Weights of a small transformer language model: 6 heads of 64, tied embeddings.
Each number is 500 + 50 x the weight over its row's rms, rounded and kept within 0 to 999. Layers, rows and columns count from 0. Numbers have three digits each. The size before them is the row's rms in percent of the matrix's.

# up: layer 4 MLP up, 1536x384, rms 0.0256, rows 1520-1530, columns 256-383
# down: layer 4 MLP down (transposed), 1536x384, rms 0.0182, rows 1520-1529, columns 256-383
up1520 105:452580498625509422526566508538559616500450513527507472489467500561546441523471410397592633508408558505427504498524529510377518423524533417529480519510469551526529510520489516476519560595435533436550559539485585444557503473412522432536496534513549473462503529554466487503405572514533570505464501434424477520516454466511559500527516480555509520399485490489476438506557499471530550531474
down1520 106:564533494547534549471575503495409506540541492582442536494440586478398446489591461504493553527525534596580452519571455450392475520446532558503473487465528538492536484587563551488569408537487514509509459446534476504425519530463568429462543494529537406540567541450466527505472545540489528506486474552589407447446460436541462435530356413547476475578548582492520395522500528494452503536436
up1521 104:493529472499586455516530551490493520474523431578543438557558522471502533493444423470528554530537474523451603482393463572513451425557520577488536463534532448555478524528435441503558565530547465511461504450526461418531443436424384535440456499471420529453438424490547492478482468629557523467491478517480422466460552511493472476480514503546458495485450453507507556549548547491550522473455
down1521 102:491534468443544484529527461375497468481516438594445521447462533471468502509495482486432534506453486553587475571509518544597448470421574491513493474525546439465492519580485561625463528487415538520518492503606448513446559453513532500428487499474543552453465544509470581581501487488514510514483539621452446449491538530430535510515470529418436509496479526395520548507513521459570603527515
up1522 088:455577454577579445555524458552435527456495526566493459439464519500477429521488459428547582518435576506439561454437512543399519479540493583508537480554539439497563467556484455602491519559544490496514571526535547355502486458461440487475414479507483446457457452549493528393476467549527445454434450499461453455447449528456552496431436614501533540505481478454512543463512469451490562516451
down1522 077:507487438518573483514503516464447474426476518520507438427457518524495407490512432428572652470490554545456532371429494474432453520393502533541513499582495460629553436551496460556457511507553436457486533534557532397520486467409482459490455480503526467480421475523473532418479517519518444463468464529544457469488437510504517521457417618474480460481476421436518564463476509445470556518460
up1523 091:435578446573546450561532473526444543462484510550509443424462521493483455522497463431573558500476587524443563450463527560414496479540509592520539475571531459521576494545484449607487512552536478486502572528553540372522508474446450496471415487520506455462458474538489518387448464552499439456449484471466451482444455526480549489397434624514509539508468460455516555455503458452501559541450
down1523 077:474533418513566468529507502485451500449469520521500439413435524504476417479515463401564616463502544532473564376427524484410462517410491527521521503594509459610572449571487431581469505522549453448478526522560517425551502471407489455516446493499523479503424451521468470405471488511500420478467463526542442457478450499494495546457430618500491468486484422451505559434492480464479546523460
up1524 112:411505525552522446511526451587540492453492505457491441532530494484535485523443461358451597512547562548445590480412429489506541456487500604500490525454566503507496513545507464487482450522536504305388504504485539506602457528514527491499473470444487504474510490536527469493505566565613511505459479423470413461461417424524515446438512492560484509480495426515511482489446513529474571454544
down1524 106:461483602471523416450488489550510524479514394469476474530586510620517454481534455493505532445517428543397472443415546500486432532503510499467527610478443526528513476454543473502486457572526508492482425555530592573623424487539547497455495491399557423506484490514516464445397503480514420512476547467522471618468492536477530509469466486510490505365562482388481438513495391497485562485526
up1525 102:397528471534503487488591536459492531418539496473451508491551473449518527535482404494533547493469563449478571456483495603491523482484500494529424501562553528551574485493510433603476502496509557476424506538490468492528431436459510509441455512476406522548455563569528501503546595521591439442471486485457540475472454567478524465371446566490580508555504488487532492495475502525448497442499
down1525 104:478520488447510572540516480450535457397510430557586558510467530461561545554519522471488430485556600502459553500472582488559395453496543526564532429587436480532410490456511598561527455497534545392535428469505475446512497513483546524520457537480632531476487428497490529476484482526495477544490613609486538479505550640545518544434582521595514465401471515434513455409527487619525444546411
up1526 091:449574447574515450585533459531421530479488530558515444432437517488472472511504447433563580502466557520455526467447526558439487487540493580541505473577540457524580489552494453593511502551534486498504576523564518348515532480443474484474445505520521464462445431533509520404443449539487439450445460489463449458455459537487558500407431597501501536521488436440528545461500477420506546526433
down1526 080:513538439518580461521523468478426467491478526526502430383445528511492431479517460402556617488511564535418535382424493496407440514433498535540503481582517457602568449556482462572464480507530478467492523524551521404528506500432473436504444495539530453480419465515530515409464507507509435453485467543519410464509461494491522534429443608496504472497460434444515524469476504430464534509474
up1527 107:451567395467523535453618430533588631498564577468484537513548591535470466474471488461464596470515584498439485530416478573540546378502569570451530488534445595514552493490541466481449489514459558463510505564464499501479461515510361507389426463493571443483457465458466475479360529569569517465490445461510423544405492530507597533450478493559550553467476484510546443576504560524457523454542
down1527 115:533411563447449484453526610416526557512409582470523508447589461516409449525435514442518544480595519585499463566466503488530439557512487548359529537455492528461512456439436628458579458515541370483415503530441477521509495479462543488481433468517407481544552494549539460501550575478618498483436518511572450468458499539492450489404501596432473495529493522598599470510552546518469505451495
up1528 088:506543453482523537474454554456482446472541425612473414558501540554528511610449406494500500507518502597431553467512497497573518482551502505489531490519515524518403487522502483563404434406484417506492512449635521467429423477457535497432542450528485522469499471503504501500451414528393495558516508434499568495471540564422434526566427497487419501457540458549506606539387500486611535523468
down1528 101:421495641546500512502503488527463524559517515481583526496460466395442536454546567554432549522457521521451440544444471509452516560549508462478484489489523534479524430499487599483557535536458456544557466484414426444488460570493488481500485568590411555489532407553504467529530543582527499389483537506489433473468450408561423524526542472485584539501495535450538411510563532512520419555498
up1529 087:443581436554550430582570470517428534431488510557495467428471511512463468539473479386546583501444561529448577480454547562416489495556479563521515480542561445515524478547491453575503520531528490462544572530568542360520515447418440490477409506499510442475437450553493515394461423544516451487458448506444449460460457542469567497401437640502554539488486468453534561441532473462543567542446
down1529 080:479483445475554482490486507492480460454506515550455451448426516529535433474517464405580634450511526513478537414442504516422458520415467538570512541589532418561549448567484421539442536547548450463481541556588527421562509422415472443510460497503551468440433496520514543399468471513484451424495482540504472478474452526502530533442422633491499471481508402479507581477480463480471568527428
up1530 102:462540503597521596494477496425450533405507479568550471479402491592498600522441431507505546541495539541498523510370518543531444401499585536390438412410403416520432579511548465491513511451447512439551485589619428509465400497427566524455534467459467492445487478480431495464508556540494518458486465504493457487458475607452541578456555509553484481528523447526505488532534458531624459499463